Part of a small language model's weights: 9 layers.
Each number is 200 + 30 x the weight over its row's rms, rounded and kept within 0 to 999. Layers, rows and columns count from 0. The size before them is the row's rms in percent of the matrix's.

# layer 6 MLP down (transposed), 3200x640, rms 0.033, rows 1554-1574, columns 0-79
091,212,171,172,232,240,244,174,204,188,151,218,208,196,203,186,226,243,185,240,223,172,193,232,201,161,165,226,194,166,214,181,215,189,201,225,215,194,183,222,210,191,149,224,175,121,187,159,248,195,140,184,263,240,233,213,145,169,156,172,186,205,207,180,190,193,211,222,236,214,194,256,238,168,201,188,194,175,247,188,165
096,220,217,257,219,208,183,178,260,180,243,189,197,182,184,168,153,184,197,243,190,226,202,242,211,228,195,198,183,176,227,180,237,211,221,178,209,200,217,242,212,215,227,228,188,180,146,204,155,197,193,157,215,183,215,183,176,209,188,177,190,200,198,161,195,237,225,229,217,184,219,204,193,200,135,201,216,149,209,207,174
106,209,195,208,208,141,197,164,184,226,209,162,124,189,179,202,216,148,157,193,225,206,177,240,150,180,246,186,205,231,236,221,203,195,168,233,210,222,193,208,196,230,144,233,263,191,196,177,201,215,180,195,185,167,197,251,196,152,242,198,186,240,232,224,205,169,219,194,166,205,178,173,184,176,189,184,174,218,247,167,189
104,201,246,244,250,158,198,180,187,212,181,175,234,208,171,166,173,186,162,243,198,258,236,208,255,177,210,202,201,174,204,208,226,197,215,192,211,207,202,230,235,223,237,201,206,193,200,151,220,189,226,206,229,208,210,187,231,165,239,149,208,216,194,187,171,180,212,251,189,217,207,221,213,159,239,210,201,214,252,180,164
107,195,221,165,221,196,215,165,176,169,228,211,209,120,233,230,188,179,175,153,225,210,237,225,168,192,262,196,212,181,236,222,255,200,231,255,191,172,219,222,223,284,202,193,188,157,170,170,313,243,185,163,177,238,189,233,165,193,179,168,253,182,225,203,195,211,223,172,197,204,234,205,230,194,175,179,216,184,148,199,197
097,192,222,188,242,104,185,256,252,245,205,170,146,196,185,190,158,177,165,259,177,225,164,193,212,166,197,188,243,189,239,198,221,189,186,214,231,231,214,200,192,230,209,232,220,258,210,201,147,190,208,202,169,246,160,180,184,221,216,186,194,241,234,126,185,198,188,199,218,250,189,183,212,220,206,202,218,175,159,184,206
098,204,155,202,181,196,186,242,203,229,162,212,188,202,222,238,116,136,123,225,201,208,245,193,261,207,167,198,184,201,245,200,246,172,230,185,157,198,172,164,203,185,132,223,173,184,180,220,192,278,176,197,218,201,162,258,192,223,189,210,179,203,164,192,212,196,247,230,218,244,213,155,195,253,197,201,210,220,196,115,140
112,188,202,163,193,208,218,203,210,213,207,183,239,179,187,176,231,224,213,205,230,257,170,176,204,173,218,206,220,210,194,222,170,223,214,236,199,185,223,219,201,181,237,221,206,232,200,182,198,184,184,187,183,224,183,167,178,189,144,208,181,225,212,192,225,195,246,192,203,220,177,182,215,215,192,190,170,168,231,205,229
103,223,188,177,165,183,202,204,218,191,215,193,196,203,166,194,181,231,225,194,221,192,190,220,217,217,214,197,195,210,143,155,199,195,207,195,197,235,218,191,225,214,240,187,175,220,163,194,188,188,186,224,188,193,123,175,123,182,265,197,189,181,200,215,221,213,234,220,218,223,262,198,157,221,206,178,213,188,193,157,204
100,199,230,171,140,180,165,228,241,136,184,182,241,228,246,234,202,198,223,188,186,250,228,199,201,199,167,254,191,181,137,195,221,180,130,197,230,266,207,230,189,231,181,238,183,192,177,226,187,195,265,209,204,203,185,232,238,180,203,201,248,199,254,203,186,219,223,174,187,179,177,236,175,141,197,239,205,160,184,182,212
093,173,220,211,216,233,186,208,215,149,240,221,164,204,239,181,184,225,177,208,224,209,195,183,196,238,188,192,213,199,160,206,171,185,177,188,209,215,171,201,154,205,214,234,217,197,160,212,185,175,198,222,204,171,131,125,192,210,172,222,161,225,238,194,154,169,152,218,178,232,190,176,233,213,193,201,245,148,211,180,218
097,214,182,224,160,261,189,194,205,200,226,210,139,182,230,174,153,200,189,177,220,197,213,209,213,224,168,206,244,198,214,193,227,224,203,201,173,199,149,169,217,212,231,233,144,201,220,263,194,229,234,184,174,222,163,149,199,221,187,201,183,175,202,176,249,223,231,225,199,170,215,213,240,195,192,173,158,200,199,179,204
093,193,270,198,133,245,182,149,211,269,207,217,307,221,189,178,214,202,174,177,175,177,220,219,143,196,182,210,205,184,207,165,215,240,174,247,229,214,215,135,166,183,165,229,187,220,186,183,251,238,231,244,187,186,243,211,162,192,178,218,170,234,222,175,182,198,228,194,155,200,218,200,217,207,254,241,144,233,175,209,180
085,220,210,168,176,202,204,159,227,194,183,166,221,190,191,244,200,258,198,178,181,215,170,206,266,161,220,183,234,177,222,193,194,210,209,210,180,203,187,191,142,192,195,180,160,240,163,230,154,205,174,185,193,138,206,162,171,208,180,208,205,239,206,164,169,207,183,179,182,206,197,202,180,256,171,164,225,188,220,191,216
115,205,172,254,206,203,185,195,135,201,170,175,227,192,192,185,180,160,182,189,173,190,231,224,187,213,204,232,179,207,192,168,218,240,215,213,224,205,201,198,187,167,217,183,175,178,155,203,201,237,185,205,175,193,147,211,224,213,205,235,166,163,232,195,144,264,198,194,141,155,209,205,208,153,180,230,144,211,224,192,186
093,207,173,202,213,241,209,201,174,200,181,169,219,200,238,194,146,254,220,185,187,188,172,186,166,190,208,202,186,220,175,197,201,182,187,207,254,214,218,249,181,212,171,216,166,191,157,181,207,179,209,239,251,211,148,232,242,202,206,166,185,175,234,226,184,180,164,181,187,185,139,186,170,217,221,147,178,169,179,182,207
105,239,175,208,230,243,162,214,233,134,205,228,151,202,182,187,207,226,176,142,170,178,247,201,186,244,190,211,188,184,243,246,173,207,243,199,225,214,151,185,191,280,179,210,192,198,193,209,237,193,221,145,247,200,138,174,244,178,190,145,199,175,160,244,154,209,226,227,187,153,194,172,247,162,214,203,211,185,231,198,184
117,229,153,227,202,231,202,223,172,175,205,210,178,203,129,227,188,210,224,156,128,222,248,207,194,197,171,232,171,212,180,177,193,192,179,155,221,156,254,125,200,224,177,191,226,172,161,189,224,178,243,141,225,171,178,171,218,201,180,203,182,240,151,230,244,180,254,232,200,173,193,208,186,214,173,183,228,190,244,207,198
097,229,176,188,258,183,232,256,198,210,245,189,220,191,196,157,156,205,197,229,207,246,157,265,185,156,226,195,219,216,197,213,195,215,152,232,199,231,186,172,214,191,223,241,216,164,167,270,250,238,222,232,220,172,190,226,160,249,197,221,218,219,244,165,199,199,158,158,203,224,203,128,182,218,234,223,178,180,181,247,195
108,191,206,225,173,145,206,181,199,260,164,219,198,193,224,242,187,244,217,171,194,216,214,205,214,205,196,228,191,200,148,166,266,209,189,235,189,190,157,170,198,191,181,229,197,214,134,184,171,192,200,185,231,223,199,154,158,214,223,221,225,205,208,183,206,175,201,164,241,201,210,227,195,194,185,172,187,174,175,192,179
096,224,195,185,188,244,235,211,181,218,179,141,197,211,267,147,152,208,211,250,160,237,211,177,204,200,158,199,135,218,179,222,132,159,245,209,255,166,177,202,215,168,198,208,184,207,197,214,201,244,197,220,199,174,240,180,193,200,157,216,194,211,197,203,238,182,194,207,159,197,241,221,183,236,221,190,185,242,234,210,190
# layer 6 MLP up, 3200x640, rms 0.0765, rows 1555-1574, columns 0-79
093,172,193,181,231,240,170,186,264,251,149,218,244,212,177,199,166,201,189,173,223,201,172,180,194,178,231,236,141,209,213,244,201,224,202,153,153,187,228,259,134,237,203,174,251,199,173,207,153,222,193,185,221,197,251,202,231,169,202,202,210,223,222,150,216,248,231,206,206,212,184,188,200,104,204,214,217,163,220,219,210
103,138,225,186,189,159,213,232,174,179,188,174,161,192,208,214,226,177,167,216,193,220,215,233,245,264,201,229,252,188,211,232,158,212,243,182,168,163,166,152,259,172,201,184,185,215,207,265,201,197,183,171,191,193,226,227,210,213,195,174,239,187,163,168,196,212,215,235,206,238,196,177,204,161,219,203,217,182,195,226,236
107,194,200,200,186,208,191,228,212,172,247,244,189,181,173,221,215,224,187,153,188,153,214,194,204,209,224,224,189,234,264,224,226,178,187,204,233,210,201,162,172,264,208,216,162,157,215,197,216,240,183,204,139,229,216,201,216,180,203,201,196,240,206,181,299,170,169,186,265,208,152,182,159,185,221,180,201,214,186,182,221
093,232,182,222,253,165,183,222,231,176,162,246,188,212,231,190,200,204,196,232,161,132,211,140,152,200,192,207,254,185,192,193,173,189,210,217,184,198,182,180,187,215,232,224,230,227,153,231,208,230,213,169,209,206,223,193,224,192,238,186,206,215,245,197,197,230,209,269,171,203,219,198,176,215,222,222,165,175,200,210,195
095,174,210,264,174,243,248,179,216,213,199,169,189,211,221,216,270,162,183,198,183,200,156,190,299,218,214,219,205,208,188,212,195,186,240,219,215,205,192,226,160,216,89,181,243,142,201,211,214,190,204,227,216,174,218,264,209,240,146,200,240,193,200,158,174,209,199,220,202,278,185,208,134,173,204,249,230,189,227,220,177
100,180,191,222,212,190,197,228,139,211,204,206,206,207,155,139,218,218,205,180,207,182,216,236,218,246,149,205,179,154,183,198,191,243,143,224,138,160,186,158,189,219,181,188,144,206,178,186,189,179,145,155,173,151,268,181,114,185,200,120,203,144,232,224,220,207,224,199,221,177,176,206,193,219,197,242,213,152,242,144,195
106,137,148,186,214,210,170,189,222,215,211,243,201,210,191,206,209,185,192,177,220,182,159,203,129,175,186,166,283,196,168,235,182,181,212,214,206,207,158,220,253,223,192,148,187,180,185,183,273,255,237,176,212,192,218,172,217,175,198,202,194,264,168,233,184,178,180,191,202,188,205,147,157,227,198,160,214,239,164,179,270
105,209,206,228,223,233,209,228,154,206,160,185,144,214,214,217,203,257,196,218,142,250,155,198,182,184,238,223,168,232,187,139,164,179,300,212,151,228,181,176,193,196,206,175,168,179,187,179,201,180,196,192,159,204,190,199,212,202,179,217,215,194,182,179,205,196,192,185,191,251,197,171,177,174,170,197,195,238,198,181,201
102,180,175,219,224,182,231,168,237,203,215,196,176,224,182,183,190,257,193,195,230,172,208,157,190,175,209,176,247,216,190,256,235,188,223,148,189,208,207,199,186,203,176,154,177,241,217,182,230,238,219,149,185,191,215,170,265,205,246,183,188,180,152,267,189,220,238,201,168,165,181,176,143,168,236,211,202,209,203,205,175
095,294,169,250,164,209,186,193,176,160,174,159,206,226,171,200,237,144,179,205,205,174,187,167,206,242,208,194,197,170,222,237,213,220,219,200,181,164,205,216,236,175,201,150,226,204,198,182,197,180,193,237,216,224,201,234,221,226,217,186,157,192,189,190,210,162,174,193,195,203,197,174,213,202,217,202,243,183,215,174,242
095,215,238,219,178,164,195,206,162,228,207,177,198,235,160,236,200,241,232,253,155,181,208,202,183,191,245,154,192,235,187,174,221,179,219,241,216,170,255,229,221,217,221,158,195,156,187,192,215,137,215,252,161,194,188,168,189,178,179,187,255,249,201,185,226,222,214,188,234,191,231,182,182,220,177,216,200,186,196,185,214
092,232,166,194,195,223,215,185,226,200,187,215,197,228,181,183,186,173,139,274,204,207,202,177,206,209,175,230,170,226,194,205,222,154,218,251,199,248,184,200,189,182,137,180,164,203,237,184,236,172,181,187,195,165,223,266,164,227,226,223,177,218,220,197,199,216,188,135,174,209,247,160,186,171,172,258,220,178,236,238,229
088,175,207,196,221,249,164,199,228,185,247,172,203,248,170,213,231,183,179,213,209,191,211,221,258,162,244,175,196,162,209,221,217,175,168,192,237,125,155,164,154,232,217,200,168,219,190,247,193,174,221,201,198,228,177,169,193,225,207,216,228,193,210,196,138,205,198,157,184,216,250,253,187,229,222,242,219,173,169,173,197
103,228,191,181,182,217,164,191,121,210,272,204,157,199,148,203,185,176,191,200,263,172,86,211,213,171,222,229,234,235,157,179,245,186,166,225,192,148,228,247,207,217,185,208,179,162,221,229,207,191,216,212,212,204,215,269,243,195,194,187,227,249,221,154,138,244,242,200,204,184,205,205,213,166,226,197,169,177,219,164,213
105,216,213,123,206,238,183,176,178,157,210,158,191,189,231,180,193,157,203,222,234,167,178,262,207,181,260,215,218,175,208,159,226,209,235,259,182,191,210,212,205,195,192,181,189,189,160,203,172,182,191,195,220,207,240,223,135,235,200,257,181,186,245,204,185,197,292,234,240,174,140,216,154,215,176,201,214,182,186,220,157
103,165,201,200,239,230,190,203,207,186,178,176,173,187,171,196,245,241,209,148,201,228,216,173,154,178,162,240,208,189,274,173,245,149,187,212,260,240,183,187,178,151,215,155,240,188,267,201,197,212,201,195,188,169,185,223,199,233,222,181,230,175,190,251,236,199,184,216,221,181,219,269,133,160,182,225,213,184,221,240,224
106,224,236,209,207,170,187,180,170,179,175,243,202,230,233,228,161,208,233,173,232,198,206,169,211,196,176,173,195,178,257,171,262,157,198,191,253,206,238,246,185,181,216,187,236,198,141,198,236,197,172,199,233,215,111,198,187,194,218,219,191,168,226,193,212,191,158,176,255,224,109,221,170,268,231,182,175,196,230,208,190
105,187,180,192,210,207,185,222,214,176,203,258,235,188,147,185,207,161,212,195,188,210,226,208,189,229,199,152,188,158,215,174,195,193,177,187,183,226,198,220,166,210,278,174,211,176,202,206,210,142,193,169,209,219,245,177,201,176,189,187,172,205,164,180,165,170,203,226,193,149,164,167,200,219,207,180,240,208,244,149,162
097,201,179,140,225,188,166,189,154,174,193,195,184,170,194,189,231,230,223,205,183,166,165,212,176,147,213,178,226,244,261,157,188,177,180,201,211,236,234,211,191,162,219,182,199,229,244,168,190,221,224,171,227,177,200,192,189,207,239,146,176,191,183,187,224,144,185,191,204,193,210,256,220,213,207,172,232,198,185,164,213
099,164,204,220,194,195,206,206,199,175,168,221,160,195,156,234,182,199,178,208,172,213,197,170,218,193,222,140,212,143,133,187,218,210,229,211,170,197,186,221,221,255,230,144,171,201,200,217,193,195,203,211,188,162,195,194,170,209,203,222,203,228,145,228,212,195,145,195,216,162,232,188,145,208,186,189,312,240,218,211,159